Weights of a small transformer language model: 1121M tokens, 4277 steps.
Each number is 128 + 24 x the weight over the matrix's rms, rounded and kept within 0 to 255. Layers, rows and columns count from 0. Numbers have three digits each.

# down: layer 4 MLP down (transposed), 1536x768, rms 0.0333, rows 1038-1137, columns 384-447
# up: layer 4 MLP up, 1536x768, rms 0.0333, rows 1039-1138, columns 384-447
down1038:134106138127167117155108143102099121135116091151112133177125124150153115150119136111124112126087126161148133113141133134126128147083130178118127117131150091133133120122132122152114128137095171
up1039:110158107146189115135115091135103117193179141116131125119129120134171100165143133081103090165106142175114125130117099130154127126102113124146164161126104115134091134126147148106172136136142142
down1039:163085109095113106159123123135082147127147102124120126106142128138102134117143098133105115128113160105109117126123133155108119087081118117116175158139120161202173117148118113101115153110142112
up1040:189141119140122130138182137113112085117150088102140104146082160127093125080154078193132160083169133103151123166143153120117077120117110137140121129102129163144165136124125140139141142123110108
down1040:113119111146156111129134147098132112117127109110190153108129132144130109101105099158122115149101170103115122194109153142113126121115131159107120059112115125133145181134087186101154119140087070
up1041:152137096143095129146105159158122133113108158108138103152152123138134150085111149148110102139081135113107121118107098133147110135141138136145118122153131116105122159144128125133124130109136090
down1041:139156098071123129088193116102118167140103112165151124125120087124122128150160127123146082117142121114133118136127128128101154124133104123119128091141105102169117160129126092126108168132149145
up1042:162126140107081163099117129157166119144120122103160144126120138115140143090139103151125100105104119121070133082109115139135093139110160130128113161135147136114116127125146119143106136134112133
down1042:092118070138128109095129127111100134136113095153104081125136107119138143188149097156125178134142128122159176134191132128140131083112138151145151107060117126104108120137156123083112124131111127
up1043:102097123142128166167135128163165116097105163143105136093107154134130126140128132111152148116137087135087124109120101177120120118144116122137125110132126106155108143127101128144155119128167114
down1043:165137129150146097131139130138126130130147128136152112150151131140160150109127115157098113152144162179151125118095135097168107132093142122131091128094118171129132074083125129102084143094106132
up1044:158135151087099105145120152121089157123114080154077115100088193096122167095174100090093124147133150153106130144150123142170104115122169137138120115117132081148105121095154100172155093128105106
down1044:122117122150152162110109125095140099096134143117165165147153070162130077147087168174192116095117114095152128122082133122076168156140095093115128131159110163083130165157099192070123174167163151
up1045:106173129105124094135125174145100137093128188122149141135148103163153140105143147116147105122156117094125070122117109130106130121101123096116176128144094100070140139122090134128093123130150086
down1045:137121131156168116088122117133121154172143118150126161136131146121123141152102129135112140108083096157125134090122150101167165132120135152138105090116109109157102109087115128135153128110143155
up1046:121123122132123125168162140054114099153100151173111170110101084087143128157057122164170134135124147101131145097120116075150178081145114128129159141152131133084133142145129090132169122114151141
down1046:126091164124111156129126108118142103119078115128170155134079132125130141137160137122113115111143132122151161069162114155173140130137086098126134077126109096124149107101157098146119086120139131
up1047:139160140085169135122097128162148101165151132147120110113130139122108126150115123096144153136167111100116120114103143189148105127121099125091134152158168144133105121085176115144101108125121150
down1047:133146150143119102110138140079125095132096084143134133104157119159095140163114132142140077101176138107127125108115150152129131157162075151124166144097117113129133108097140103123171155154167114
up1048:137186090172148125176126103161102155082130155161107195121113117096129170155114103110123142092145142104090136105135116090097107139137137100124110113118115122157149113091118113125146099170113133
down1048:108149133147108109126159180160133117144168093109132210140124110098143112121105078135105091096124119130128145181171102147131115108102142080158134127076151150148170109102147136110190108106089101
up1049:118138152161105121151133117117127131166112097083172124132153117194135120164151114133107108136129141138126139168142112117114154097180135152119084136118164127106115148128115127136117097146146138
down1049:148100094138128117103138118117155101107118106150156098100143122119128145116171132138128206111144204167100100108155112172122113135146122174134136121116121153138121154125125135125121150180135171
up1050:134124142162134116161130127125131129122143157138152144093156114126158135133146148090090152152086136093148111106116121130099106167133106122115145161151122122140118110130094130112136114158127144
down1050:161099117116117090089151131114091112069096099151126148123117115124114128108144117106076094100139103134133107120147137163141108137206143083120145092135165151129138170148095115136097111075082126
up1051:086161150123126164097105138093111123143131149108110125161101094113134149142105117098119169116134100108118133138139131123135092135168123113112100135139136113110170112171134136119121164122038145
down1051:137102138122135110154126147132161142121133141114121131111133144126133087129112138152134109142114096128089165101074116128121154134111122109103128112131137162154124098099092148137144104174138108
up1052:146092161152093145149072126119127157108097095144104135141116122141139114121157129123110163103147116135076124108140104114097126088114143134138151092106119151147137120115062110124115140128158147
down1052:130153162114111147173137104123185100119131128185158125151109155151151158160106170158115148082103115136135156137107126106134125093124132119125168102174145172157127125130154103127111149149101130
up1053:101124136133128138148163126116084130119141077131144104164095129100147147162139110150097116102143112153120156146128144128149160156177112118143117114102148104113119113108130125130142168135090151
down1053:146121130127137133097110102153141123131095128106106179086138132103126119147149131125116136141118154130121101137087116163091124127121156117121104119126114112097118163159111079104161128134151118
up1054:124114166094101133132134103112136127129089115069113124160133119169161076095133121133089117132101134138121121143136161154132122160162139113135142142174107110133132100107126137131114146112106104
down1054:099115133096116124152125126141137114119115119175110130104132122141139162101123154093155148093149134100143128141119113107114149114067108103103102105119154124155106160168173134139126137130112175
up1055:141083119174114112127128148165173192112103086131142145116112134127118101120104115175121147106132154105130112123096152151112164165112123106120148113096163143123099089092077125166174141118121134
down1055:155154127141173133139086064123142129100103102144134125102154097135086117117166137124127127154149130137100138120141096150147133110134139209121134151138093095114138111120089113087089158152128133
up1056:135079114114120104122113113088151101120138141120120115072139118124130183154123132127101098097147121098128123117133119157154119128067098129099152122098122099154160146072152093088124159158142141
down1056:107102128159120088141108128168125149129124136109121099175141115118135090110118110096105163173134128104121115100109130148138144119146170155143132146143117154097124103131125112123133099101099114
up1057:142154139155131133129101137113119097141120122141096133139116130108113138179126111122096144135131112157174106110115138157117112126100143118132136162165156116148160137139128127148166137128126127
down1057:117113101077110117150140119164112086095172130119131114128131090138128121104150142124118116121115134125100113124157110111132109125098120165174146135122080141114129124140146115091115103123135143
up1058:097082141120116134067134110072183112139128160084164116154109086096109119130116136123109139124160169099129066116140113104106137142099164132177124133124125126130103098139119123117134083164121146
down1058:136127131172127135118107085090119139170123154145081128129150143122080171146137145134167132138094140137129140144137111166148121171136168153148128122149082100115134128104110113104164164127155140
up1059:127101113164128146130073122111144134153128125125137169144075132118140099161140118140159100149167078145137135126161056119165154139167144153116143151149098169093093115186131134181090150098139119
down1059:144157170115112097168119172108129139097074181129145074140187085145140138123124138152086173120121150126117145106150186165072125113109093102104102115154149088211167126067113134089157100121134166
up1060:125114129100105159124159131087161092115143106130137145169142162133117140093053118147095080130176139105138115116121116133132135120130134135141153153135113098162134123166136122080171143114159146
down1060:157071126136128137102096193122117155138111130146152114157092062095077103125127128165132139114121136096129136139126094150122104140144118126125185112128101145149113101105126097124126136171133124
up1061:147093105121118075147138164134177132102112120109091157075116105071136125105146138165103160112131142100101149126189197168175090180103168125133130181139137114061144106101177144119098169130163080
down1061:132148142129081088156132100152153175105115108095166140106087117117117078166111126143071133128131118109055116111148167151136139138137113108140159176191087153145141127139193077066142141170198092
up1062:091081110091140114128127151097133113117127165127111090109180124127115155164133126155144136105141093117113158161127187196166141151173112114134150108101173120111123148121159098103140147151117106
down1062:106159117110121113086113132106138161146150131145128149075133132114139154152106129113153114108146106151100131135113118122165120131163171116093154103186137078116146136142137094089145112166126032
up1063:114114151131139107093159119120147128103123100092138090147143167117128114118105148149161145108110167161085146128159165100144139118107153117105100151122133094128154125119115141081179118158178064
down1063:134170139134094143132108131169145125127129141090126111116115138151102150117136106136119109126112129104124098135154099118125159127130123122118156135140142120095155104131130114161104129160092148
up1064:080125112145164132152108137180158119144133096155131128134134131153162141150153106147138075089122130090155092130113156108178111114172115137159159144096156110120110153117146121124114110153140110
down1064:154120101139115149126133065135118129102141092095130120119149169144127158085123136124129099109126165125102125134130146152114102154113143161132117135113086134120163112133126109180128126157116152
up1065:104139085109154131125130119077161122163146133127082122138131135114155110158103145151112110111123065162156120109108103162121100142108153130103124089123129098154125150103116136118132109113137137
down1065:120134113150138128148111161134148161153152136165104154118127101139107117092068151104131130162096147112130093127144153139091127156150143182125145134070090146177105093132136105101151156147086097
up1066:121135094101094112077102137120152143114078129128116150167117057126148102115145130100088161092093143117166138128138074134147142128093153119080127157106126143109124130090086144098102124098143084
down1066:132118143144120145115146200154127142148118151122159205114139099132119094125196094126108149140098129123078106137107127164118115126111169147129139100122066147081134117136142125118118160135202125
up1067:112112132112162129149167134143168133117119099120094132174135135116111100100131118120172111123119101118125157122139114140116131109132116132103122111128152135163122127152126100153142125135115105
down1067:102118094124091123142114111135141125086144152142147133138119170105127171155125116139103152120114145072131136104103095129099124151129153122181125146126128116124078121095142133129136130085153131
up1068:153133111091088135133138111121141096078102115114134112141102134121145132117125084169112138129155128090116171113142121087130134119117123132111116111142132139114112104136087133134146143154108113
down1068:112118088161147118108102146098191137145156174093110126150082184129092093155115128139150128153087137096180113107116097116116142103168125099130106167151119135132153127147159113130095114167161128
up1069:148178121088119109118143145182149111160143145138089116154192095151106150131143128079121120095129119139156114136095094130133166128126111131154114139095096128129098154172155149127119139099155159
down1069:126167113155118128154115119137172147108106135107135162141131109140108103126144085128100116142131136126144133155133154139112124158115132125134131126143100097144129098107153147094098096107137151
up1070:119110069149096142142103125118128139093120125120114152116131101128091075093158134088132164124123137185121141131157173186139150117125079114132127136169142113165138182099109108127148095153121144
down1070:098121099116165176109097157139080075094117152110182157110132122086106121128113089116128090144160108133096145126141155162125167118091163124131145093103137090150121152153187103118143111177108149
up1071:153092098114129124120144099139121101139126130140145123161085129143111116129131102150114159139097084125130138107140130157120095105119104090147116133128140124131145132125114117166138151161137118
down1071:156076091120118089138129140125136124111146145093181128148131151124130129121151117148138133121127120090092113116140111144112139129130106082075142098097118107130094176159138129071092132120153106
up1072:145106136108163148129153140089120117151132139081147127155123128155139095154115118142096121119120106136128124144112139140127143161143137159148102143098177154127134131092147123195117153130124130
down1072:153147104113186177069154067179125093160117089117145137123130139127126129143209108161167089162076140198142162132106160100122145113158088116128137131186148153143110144069143183201165145148104127
up1073:120120160113165116106093117114135148122152124131159149137140121112165091075119164155076138172148122117116182152109132140090117108130134110128153122119120110093134112187089113141107122096157134
down1073:114155113133107134125139127146102154089155151126115149142090115135096122143101138128159075108146116136121125089148120118109107096100083162091108156179103094161150129097161193097107158089150127
up1074:137113116146140139138148101081111111145086122128114126142117113154124168172133138106135178138117144150119152113135119140153105121124147132119123110106122129111151107137133155130126098111123089
down1074:118120096094119176151156136118105175140119161110070102154158116137114145126113133148129099119161106120112167119121102142065129125156164120112144119109145156100102131107127075088137098155129134
up1075:079099117108136131149075108123116131133148154137087161147149128086119106128165126115147131129150128123113129095125115120151133134141154162116153132105148113117082133157127122161103132125184106
down1075:146130104110154112130095122145107120142102095142147098142159123088124151126137113179118141104164165136128126130073120136160110106142139150133163152122118148108141076172166102147159073113141139
up1076:107097124149102115143129086109129142124136100103157140115118121199101091113110127147079157090089144137134125144115107138092139147137146134108070069126113161094176174125151148092078154109102149
down1076:110125156143183156133132100142144124114156173141150113110151135117083121150138109088135153132173074108124155134171114146120124122114051133139109110132166142121139108138155112151145138162155120
up1077:160171095107112119167070083131167096119133115124154086146077138149156125128130137158121148117138137130088143121200151120105133143149130107112139133135155144145064103154110121098160179118130104
down1077:118128154098111114154125104097129106094131146126143123161162065114125182123128123099121130189094143124135154080082092146132134123099159116128132112128146147129089165151090124130142101154116119
up1078:151136147142092134150126104129124120174111128103169131143153184174148120118124100142117110117128144162135124105158127100117109103128162111120130102129073128151090145126154143101137139118160150
down1078:134092178136079099108186126135128099170116144130120123101158134137139095145169172157127134126153149147158144099167088119121108132116103125147098101113115120123153150122130132096144094152136147
up1079:094141085138150109103128164121117122137090121139112094154084189136142155149159137128135136149140107102138125119136142155132191093116138087176139161140125120121091150134119126118095131142103098
down1079:114098076107113152136132128147163159087099116144163118124133146128142172162134148151134138173127145130164106112140129095122126120150136116174101108136113128151094165099121100152130139104167128
up1080:115101122126111122096084130126175134115119146109153127099119136116099138142119148132123106096174111122154139164115152077126155111121103085132116125103156172138142129137121159150089141122102137
down1080:105152142132116120129166127135137065110152118111104152151165084154120114097124186142161088154097162126119148097139089094142110139145128169122147114158091097099107169151121097099150172146120114
up1081:110134156117132160132104129134161141164133154149179099092074128144119123110111080087115138143117161119156149118084121161135108111143120132126113142122117135131120152148172115118142084113144163
down1081:160117141154097114125121164139103105134166106140187143151172121119123165111108163130141133127130146082141133150144105140157100157089155168172115173096126160117124156131130170118106120127118094
up1082:079145118117064135138184103085147154099147138147145063172071123119094061137147098115126152158127174099151161138102124090117162089130128116104160148104135108174129139118126112121112131131152120
down1082:166173111091095144149108189105148105140132121089147116166149152129098111106096129128077157113127099128119126077143120124104171126129132165111137089108109127106123153136147125128135104156122150
up1083:111140076088136119096162110129119141164108100117135123110118089120074160144116109111167091125119132125140159117135095133095154149132135151149126085123142120097160099133110191123126120154131140
down1083:095127109131097104151176139118104092163139106111149118162126181101111144156132127091106122145139125104100086105133121156140119130117135125145149120114132090132145180134120092124141166150164136
up1084:165129139093124125076163064101070147094119109113114150136119170126108113142138161170168131119178097116132177122109127129130172162091098089116132083140131107147118155134105128080143122131094071
down1084:147138082128133135150140175154091138103125101187122112137121161136102149136102122107099120096132136116161088137109113153121153107086155153147071068169146123119161116153130136107163084176180186
up1085:179146126119136104162118096150131122136141125127100121145119100101167123167124142179132110127097073153114122121117128120152150146128176133096123121132097084085124101132106144090144129144134123
down1085:122102115139087126108153113136107132148151130158137181113118131123135124142138115121152139121078164134132125141159112145080084137119091112162144158115102123145147125133117130128135147152149168
up1086:139169149087124147138146074098176089150085171083115165120137175102170134087136139132129123120143109101082159118165100175118110166160140126118114132131144139100143105154144123171134163151137124
down1086:096161092106118156116118134139088135135100132138142153209169153113179155147145078139121157148103140116077125132095112168121149110101123106149145121147153088155122105110094130091100178151106157
up1087:112115120121128107139157127088178116119145101079136081149113105132150107151114122122128130151100146050129102127114147154086109135155105118123091104163121157118159144125110145116101136149156090
down1087:151125136144131138118154114126110124125123114098135102123118142139121102128128083097152156139087116140065115154151120175134079143128144196108122092133111124158142085145117121116141159134122153
up1088:181122159092133129108117136110132157112125078102101125130105142147139155136110132139160137120124119119136136155097156126141132137116148121076099106147067121119108118145103139084109134068133127
down1088:153115131121110094134094157181122121178157107171111122100176092148113076131098121161091112150144111091172099143111156108097080139140151096084131165116109120171150140128122132103173122123120122
up1089:112135114132145126166172148089114147152131114164113136125157100148133133065157162145153140157160139121161144174093089105115143118145088095113117159135156126081111157098107135144119095110146120
down1089:143138169104159110127121109100151133109148138140111136132124097128114120130083130117112156130111117122093116144113135149101109128131118118123097110085141124161106110096112117128125115096072131
up1090:144110146100124133089109110132152141090085105108141144129147126113128111147128103105127178173106112124136128157132116177101108126150130116179107112116109149138145133095130083149085113132137119
down1090:138172117138121144108126128114112133151145154107147124136166125150130161133149192143115119117129145159114147115119157117175150150122124149077120120150112116098125116119109158072126128147109114
up1091:103157100068109146132122163114131104124128114119082144132119143131122129118099133174150133122120115122112148138129129142113149124145129133170135155068158138118092091131172097130111140130099099
down1091:138137124145106098128138136132128129112132129126137150103119173126150156146139169143136118115087120134129111092136112118098102087109115134112126105134119150103143105150104120160112127153111148
up1092:122147135138133132106096116145091101128140101108140100138158136098128115167081144116156141151124112116120166152102111130145131125128103123127175103172152131107135122133112147120128118085102101
down1092:091140137171151149129128173142128136161139123172110138118129124139082139118130139149097151100117165100112074173142102140099096121178208125142101129121119144139079109156126137150122133158132068
up1093:098112114124143109140114169103137086112109120150117177130137141124143090092120143101121144123104121132149098130195091172109107104113113083133136125148106118144110142142148133184153155150096170
down1093:141124157153126145119131140117102110153108129103141105160109103101106133121132087125089092127125138134093156135112177093146134125155149151101156137151144128165112149093109156118149119112178081
up1094:112165114126105096143143102104111119137085152088148104088091137138100106110117145134102099140136166102159117132134147139132108096136127123065146159133075138171173083088134136111129153129122117
down1094:137116130162162110110121128157165123153134116154122146121154118125110140101089140138124136122135189102115137126077177129156127108097193136113115091097094070153091167139125134122105105113143174
up1095:125183114153133110106133118151110113167097144103170100072103156120113165149123148143138099120153093141149130158133113111088162125143114124096140120116161151159123128167109095137168146122161141
down1095:122139135127156110096147156163099147129134118099086064185092094146146095168143129094128120135149105113117132085138129150132114125120099110102156153096161179132157121138136133088101137147150101
up1096:136110094139137095071142103111139161134116136119143134131141162141127142148140119109132107139154122096123140150125141135143157100073137109104119109102171126137129127104096141109079098099113111
down1096:137097157130104146154105129134117164123109090146108131141098092092115132143115134107137126125126117147144118123151154151149130113134092155139122079107069134100077121126165155129139117129144149
up1097:126072125131086141114108152130137145148120144144118138174138112098129157130142133125096112115116171170156136153089140106102208154141126115102141132082157168162135133118096184110098114132109087
down1097:119143159167173093124165127130111103094112122101123114139107149113143111090109117163161140168145099106130129139146116107154115093140109108134115117142131092133089140133137101130187095104132155
up1098:136121138148112090159125109124092125140107134128132131125129122122122089166128148152142103161125138177135134115154096129133108114131121133142141143111133141149157167115103151161153141153144109
down1098:109120142143124117131128128152131162085119094161128111097174139133086120094130152114144159127109153130116135143133166127132117127135119114140115107129149141118118124149146138098113180134140112
up1099:170115135108125188172153102194126114123119102102145139107138098190149122083156127133132142100152140079091107114104130171163150105164089100142136139150097156162105101110107095128091163135111145
down1099:119110092129146124111099164143153094126152143128081111070172167102144134117114116107114110165121151183136117124118114096121105166167085143113161120169121153166091106152127083162130171149169096
up1100:111172137120118117213133154128148136121151134135118143135102160117093131130183145118114156113123136148111165119185112171148125159115138121144110131111096122138136113091102126099126122065132143
down1100:110133100140132116153116123152123132122121111129116133146105150105141136162155154114118177155114154104132139123187108179139116173090161100136072171127075130126091139117151144152144173142099105
up1101:138106132163116127106097109144119165140133094108132133141085132103128169125139127131153152127138122142143169141138128111201097071124121116105137117075179145123111156084085117099109152155120086
down1101:108123134129089154113137112075134107105143143117132111110083113122150164115138096123123130145116111144156078141129086127170130105102129163135122109130108105103120124107137108091108143165129145
up1102:109156147135091128131112128101129098111072124155121083137113081164124112164116128139146166140191137142103198137095176117093116115145159125097119167130120119105131134139153135102121130139144153
down1102:181099146121145188151127143123117127094135125164161142170116117121110114169134118076093132132169157124178162125095124092123133125130106149139113109168121152077132106090150137162126149177078168
up1103:110081135090063107132073132090082130138142114137154139104122157122163198099126082124094130142106101133168106131117118111159160099144141105103162133134164129098085149144118101163132125121122140
down1103:128160124125136128134176147164139158126107130122126100143160102093044091134138171117134125113167140111144140149136155148133099142154115170113072139124115138143164107123139194087142155096143112
up1104:143145087113160141151105180122152108135136136126132153121153104149091122142126185122119138103135119123130149102170126110149133171142127138158127120132123107147182148119100151116093118161156127
down1104:136092118129104129110068118156140162131153155074141138115185185160125104134122137124111121116168144137118063153112106149104147095158126095089109103077152121126104151123152139128121152094143134
up1105:085168130136131111180184105161115156125185158116103087123123170129089138132163152149151123182148109159095113166118149080162113170138140113158114149147101140126165137100159145123163135129169126
down1105:144122118120130145132148110136145116129164119133118121153096125095123118130123125158110144130133109085140149131095117106132103163111139118163115127127142124120147141103116090101099109120153125
up1106:135130133121090150143118109169148089083136145126144137084133107115186180154161091158150102122112160141116173134085153111102135141139106139150093120107182113102112132138119127110136106104151095
down1106:101105113160135176169145140094117102155160100097136157146096139134089116169106124142112098157108104123112090099141097082123145093114118119101149125161120129117144100125163157147093123126127158
up1107:117086130117115154125130119115149120125107136107083135126136123138141110145114063122116098143128160129091112132148102123132151161146129121103124130135136111100119110113130158167118121095101135
down1107:123140111107151161141098172147101162139114083140131139109170161126121131127157160087110129155159125123129142172121146158157102144161152145077130119143127155076130146115151162141091100134094139
up1108:123080110127163133147122129155170173132129181047119093129102093129144157133115143121093162071106152142178111088141136116151167116148113103107118192102106122142144169119110129123109106138115123
down1108:128131129131130126107148140090078138132116133129090139182129177124108125092123092149113139135146129132135121106169144121148133103117120163122119089103140120088153122134165072130113134105145118
up1109:135100108112135103137129123132167122087121168150172146118114141147192175140100199138142171125123121138157128122125123091154139101139132160140131140114146142155165123112150134145115155122137139
down1109:106111103131172124144095123146113166187137161116135158128122158113131130186110143146086158144101141113108127074120180105116122119153107115132153079107101130150108122120153104131134093117156143
up1110:151124126175134106113089117127143100135142149110142156164101138098139164112147123130104120131133130112090148151123103125120165115094143151148128125091136123177112102149104127121153135191097121
down1110:141133102107117116150126130160162161147119131129134136131129086109132141120145102119135142108079141101098122116102115102159126147110125158101147133124146112118087105116112112141130173138125130
up1111:107151094121135105169179110139121114097111086104112184111111125143141156131147121113165111099093116149125130103096148179142146148123122118075104116129122165097086160136084127173128134075101071
down1111:143137166104110107138143127138152135156119138081113120154134135103112153082123138090074079093118148131115075130090100136148100071120078127119082097121143136054134150147093134163135113121146100
up1112:091116129144169141134144165168121148132142148122111125144120108157161107068102106146134096107158126122080106149117146102151122181121188102164097132085123118166113146124112132145095132124122116
down1112:096138155147148108121101152165109134101167149082112153111158092194117115136123099154161111167132085125096108145109172131118152160114114137150089139177142105154142108127122129130133088150141174
up1113:143118155152109135108147141113154099096096106102103140123103124127112108108137145149128159105156123121124135148134140127130161116147121109156073112085109109112126103188134111132139145091152126
down1113:141131164148131128159124161141151082146137135118183163099145152157097132149082078149141117093124157083103124113101081133114120169106146139124157115102100132133126156167130156138125152157175134
up1114:149110161122088084131101133151127142144099118121086122153116123169157147131117140128147126157153149095100140135109162131150125155142080103131104163123074152163114106167143087128124147126172074
down1114:144111127126154133093136105084101137136150157103131098134135144148119152127113093059096151129070160102108147176142130073152129119115114141093111129080136168100108128150154124138118117140124151
up1115:108169139125125139135112115103145164116118109164131109131102129115165130114174111109133128144135081126142139101119144095143096142138124145100139125079112178133144094132143145102118126140082155
down1115:117116134154136124115054112100092132106103128143102108121184096102139119157127158138131113161114127126116101087133136140115123097121159118121119120085102110113170175140139138119139157106100152
up1116:080132161103119153089111182148111114074170095079178188120084145123114130182100124143107144143121122100141145118173163087096152065119136096099134124100198063123127090151129146131105153107119086
down1116:116114118106109166160118131126172140102129075105159144114126156090128155125131131124152155120120157104130100125136109131103134085127149154147126163155121136129124130140146123126118117128143129
up1117:127159139150153082116117108146112110090141114143176142133148094147160138146117177107100152093116145094126121124110135122125109120139114129117118135136133151101120135143100137104113116164120139
down1117:116127139061136111125130141134133113161160135133168089119111111127133128109096064143174120129104106106108120137152130155129136178117151170117123127143111164116121088158142104094133145104139103
up1118:186136123100151105119121129144151145161131111192113148135087117116114100126110088108088147123149131137145074095119117130118112099093129169143118157165109135132097126179117143144122122116113127
down1118:111125142128111166108124101133136126136113163138128099136130143106139154160125116091130155137117145100138146175116132146138119114126156147106126129157126136151135112155143134143163109116143129
up1119:155156128103114136130155146160149154106096117181118148164152159121157126119134107090136162128130129138156165089117137131122119104106085103067143083163123128132123159134111147149115117141161168
down1119:128110121148149136102103110144123088126154096107106137126124132143160134098115128114139115105109163114122087159107136086103129136149158153141102135136134142116170120162142138146125138121124088
up1120:137080131095140138142152133139167162125129121158096145149095126133085103119097171101145131139145158143145142123151106116139125158057123145106101141132126147103098130114099052120162174115096161
down1120:147130128135150147092095117127182136162122093065126152145168125134090137119096133169151139182164160168128126129115166112119136133065153099130149159106121125094135140124088127085148153151159158
up1121:127082123137142132163132115118175175078136139103093152098107142152108113165168130145164136126106140189159125142140146115161131178099133131171119113125119167105125124088084156110151120131133108
down1121:134134130122109142114105119110110087102121149137119090119103161078130121134076158136072110107137144087147142127113111094141118146161111122156076143098120123096116177163144134062149122126145148
up1122:185145129066102126133134118154128188115114115139149135148148142172151123118118095103077135149150165155117160147103161109120117126153153130137118133113104106161133107127146138130158126125125121
down1122:140147131154143137155154111111126110119131128107136103111153098139128117119145160167122146128139106083090127126144109136123126119146167126101139149099122105100110125104117118113151108125111127
up1123:131096101116120153121137154115120137098140141083112154124114127143174100114168171127135136151150147123121151146087173134141125173121164113113140134121094106090096149085169146136156147159067086
down1123:163104148121103150131141147085136151100116159136114105155135148105133075089113113100103121148101084134104125153146122126106152112139100146129144102124112121106107116119142166108121135131132114
up1124:103160160160127080177127096138159131089109142125159139123102146205178151104183125193134129106111145113167168078116155186125131170120150101160166126128112195116076117121179086157090124131065150
down1124:146084098113097160132140160168187179085156113081158089109179132152185129156160142172093138178077155164167122087157118228125101133113208109127170064147194214098040150087124097143100118100142148
up1125:127172124087092135164125124135123107154126175150105124156162104132164125132128092145144125120127124134140113144092159167118120181125132154100087149199125083120117144114127123145133065169093108
down1125:107118087143143086133181150113135116130087101124161123123132149115124133158127115095114151138147160160116165169123157118124107117117111129122135090105127132117117100133122112129104118124139156
up1126:156125124111144098188113091161133111146144154085172123103139143166101137082135140145115117160141073117163157098086117091102112124140099166130108080119115140128136121157105148139083092169153137
down1126:155102110154147129168088093108162102171107088093149136094169128140121139130129119139144121120159147118134129120119109127112117141104121194100136139130144126120152178072091116106130131156157096
up1127:144084167177098120149092143133148115105112103141149105137105172151145102158100155139158135124124081139151127178113127147091096095109163110109139137148122110159113137134118130156134122136097127
down1127:124132156128141103106116133079142134130145110125119126107153125155129125101140159124152102118117158114124093191132099122099084126140159128154132124158155110147097173137161102116168074194110134
up1128:140139131142150155146133125120147138135126151095136103134161122090156067158136141114134115134108143129113161103137125141131179138154142089112187136138158117140146092128131152140112143120118135
down1128:137113129136115164126120125093117130148138114129142105095151104102093107124076124124099148091170112116134113150131128117132070108138120105115110148146144152147125085138127125136110137092129105
up1129:122121134080155155135099154115147139146143137145112132166152117147124102109124117117130133146109131137122146136086117097129090071106114162083129165148109154133139109133155104131105114108169136
down1129:138158097132143138109098131113137120110111137116151125157133108129105132107138165139099146097123173125114098148117129144153146160125125111143153143123202173117129160138121080100119137113158130
up1130:112142123116105107117159116158130120151122124095141128126154122132135135128125156123147149105117103138128130112142137095143130134105160137131152099146129112131133106097113143110099127156073145
down1130:146146118107104143140082126082150144101129137148149107141113125148125129136136126134147117113115122136129101142116133091136103146110104135091118136128102129103128121117159122157139112157132122
up1131:085105144131199071183107093092107122146132124143113070126168148128126114111126086125137146099132124131145092122161127143112155123154144136109126157132141116118138155105147105128061100126181092
down1131:130109121124089114140155153160143123090171128157126124127114104127137128175113173125115096180157141130158157108110136126148117079099151136147105111130146133188152151116141109131148112121117155
up1132:131106126124128151134070128127149143109130102103118158155090092101083113167141156122128133103131137134128146119144082137095142134144105110069097116130139138080094097093158125131125089169076147
down1132:060149113128129155130135084117145132092107107149150121118137126155112122135142178142132106181137100155062128188101084160135178126116146150096134114093151093120138106130114156131147105118132105
up1133:174211069126141118117125112129166153110117113116134133112109105131132126126117105092128137118135127121181136069147139170124132085117125090144169107071158139142145093143130135105107133125114094
down1133:124108118138084157150164137130105117131122104106107082108104122134155183116132128166136131140153147098121130151124149147102143157094122147104130137156152131097099132119106149123159140126122176
up1134:088130157150132142131135147077122150164152109086118131166114112127152142144129112141127150175129137138145099121123115105147192105142174089099134134137130131141154146136125127138192118111128120
down1134:105116118119134103107154118078131115117134159150137163096126128141117107099132086113152095178107124159114105105130139132117136129148137133135116143106098147161148155106108115083109135115107136
up1135:126122094128142101139117087126132150122099112102119113107149109093119137127129129095117150157107126132112130125105112143138171107107098116126098091124151144124105123145131098142171120121138143
down1135:129122103124138141153111125102122100114113184140136117138148155154118133127137123155117115141131100148133137125143149173152094115161137107083137150130130112140117131146151156098087139124137120
up1136:121115115135149103119145165163167144113142141110144151112153176119112102115135108100150165128140126076149152126147156180115088077127131074128103100103095133166208116128080149103134171077146166
down1136:135105118134115113135108096092077125110084134109096137152118089086142147162100134156093137119119122133100109102117109108137126197114137143141126120108136151072077162087135107147137100145094116
up1137:140090091140133132127117144061129122126137155148171119142165091122095131109113100130146141106160056087119108101120129151106164145102145156113131123143125132121161145137126133091112138138125133
down1137:106152103118077094144168147143147120096130141171099113118120138129145142107111129107150194125109150186156122112109144118108102133107138099112134096151158126089098127120131133144146170122102095
up1138:142157113106120144137138107159115121153113168100125168143068141103145139119072114106138129127141123165084119162148085098133153085136143116126191154175121129166150093139156108095097106095109106